config.toml
head_dim = 32
norm = "layernorm"
positions = "learned"
qk_norm = false
init_std_qkv = 0.0168
init_std_down = 0.00343
optimizer = "muon_variant"
lr = 0.00826
weight_decay = 0.022
lr_head = 0.00984
warmup_steps = 200
decay_fraction = 0.614
final_lr_fraction = 0.0
seq_len = 1024
dataset = "wikipedia_en"
Each number is 128 + 32 x the weight over its row's rms, rounded and kept within 0 to 255. Layers, rows and columns count from 0. The size above them is the row's rms in percent of the matrix's.

# layer 3 MLP up, 384x64, rms 0.323, rows 376-383, columns 0-63
size [ 83  87 101  90  98  91  94 104]
[[179 183 155 211  45 176  81 129 170  92  97 137 118 107 148 209 105 150 118  91 169 125 168 128 155  93 152  84  88 118 161 105  86 135 111 110 116 147 167 117 136 122 150 144 103 132 157  89 126 142 126  90 101 151 127 121 110 104 118 142 125 154 106  84]
 [152 122 127 138 138  94  96  89 161 148 109 111 139 117 106 194 116 107 155 142 185 142 158 121  85 159 148 126  90  83 109 151 154 100  81 112 135 127 132 116  89  96 144 140 110 139  97 100 150 188 109  71 198  44 150 123 136 156  86 146 127 196  90  84]
 [166 171  79  77  74 147 134 104 145 141 183 169  70 175  49 121 101  86  98 120 116 125 151 107 142 127 138 108 105 134 117 124 104 135 138  80 106 124 133 118 184 167 191 183  62 115 146 154 111 156 143 163 156 136 157 132 124  74  94 137 124 147 151 129]
 [169  98 128 132 142 125  79 138 135 157 130 105 103 143 184 109 128 167 167 138 178 138 125  78 158 112  81  82 151  80 122 113 105 131 130  85  99 205 148 127 105 153 123  90 168 127 116 103 109 127 132 165 176  72 177 129 138 122 160 178 158 179  71  73]
 [118 115  81  97 115 165 123 139 116 130 145 116 154 148 145 166 103 125 171 124 153 161 121  66  97 129 133  92 123 111 129 206  95 119 186 119 159 102  72 114 106 166 115  72 156 101 155 127 122  90 125 105 109 127 135 224 197 185  78 133 120 102 123 143]
 [139 158 120 105 144  90 146 173 134  78  62 148 138 128 135 142 127 184 142 114  90 127 147  86 150 102 129  59 135  94  88 164 115 191 106 150 114  97 147 126 115  78  77  75 129 117 107 143 196 136 120 147 162 123 110 160 222 119 116 156 107 145 156 103]
 [139 138 115 117 141 128 123  97 190 134 167 144 151 131 122 138 131 199 115 147 128 133 112 108  97 122  95  99 123 120 182  79 175 142 123 121 162  75  97 115 141 159 192 121  94 113 133 182 127 110 212 170 161 163  88 104 106  86 135  97  44  88 126 140]
 [114 227 136 113 123 112 190 169 157 139 108 113  94 108 116 131 141 101 121 132  55 131 144  77 166 126  79 136 179 129  81  91 135 123 165  60 101 119 171 136 152  98 157 107  90 104 133 157 168 108  99 112 135 107 175 143 171 128 119 181 168 124 118 137]]
# layer 3 MLP down (transposed), 384x64, rms 0.109, rows 376-383, columns 0-63
size [ 88  92  98  96  83  70  87 106]
[[135 164  91 132  64 129  77 105  65 135 169 102 126 107 167 151  95 161  89 109  95 136 101 123 133 186 196 157 116 135  87 149 157 142 131 121 168 127 106  99  95 158 147 100 178  85  97  99  61 131 127 165 103 154 185 147 115 109 125 159 190 142 129 130]
 [132 145 128 115 103 173 123 186 113 122 149 142  73 198 107  66 153 147 129  88 167 125  99 141 144 179 146 114 104  93 134 168 163 141 141 100 118  63  42 124 121 118 120 178 130 159 112  80 162  92 145 158  78 116 160 152 133 154 142  73 142 153  97 132]
 [ 69 139 131 112  83 108 171 128 162 143 176 133 114  94 178 144 116  95  92 162 164  94 194 112 111  75 166  96  80 109 142 140  85 146 183 158 138 125  64 180 153 136 108 106 177 163 122 126 157 137 185  81 105  85 139  89 140 112 120 109 123 126 160 134]
 [143  86 133 120 124 142 155 170 139 119 172  93 143 118 137 181  81 149 109  79 192 163  88 102  90 127 111 107 103 125 201 147  72 177 120 116 149 124 139 152  92 127  59 126 101 150  69 154 189 121 117 138 129 128 148 155  85 130 165 179 171 103 101 142]
 [119 145 150 173 130  97 209 166 119 142 120 106  86 108 133 123 180 162  82 166 141 127  62 150 155 134 188 133 113 149  90  70 149 154 120 131 141  86  82 140 150 137 127 162  85 132 147 128  33  82 178 160 116 120 135  89 147  98 146 151 144 114 119 139]
 [122 164 180 126 120 151 133 154 117 177 183 149  92 121 174 125 150  98 103 135 136 133 130 137 121 122 132 151 122 168 110 123 145 110 156  72 153 141  93 141 143 142 132 110 156 114 113 197  84  39 110 124  57 132 156 108  47  60 159 133 142 127 157  76]
 [102 170 167  78 111 131 162  76 186 128 114 151 138 138  63 174 143 191 144 151  91 127  85  76  97 142 101 126 109 118 135 113  75 163 137 180 154  53  92 129 124 130 166 176 115 119 139 142 157 131 175 136 119 145 166  97  68 105 122 120 130  92 152 124]
 [117 133  86 202 104 180 129 149 109 121 148  86 162 137 122 126 140 137  99 147 156 148 185 142 137 158 110  50 106  67  98  88 128 140 180  51 111  76 131 163 152 171 146 152 142 141  89 111 154 172  92 124 134 146 171 140  94 130  74 111 155 125 109 118]]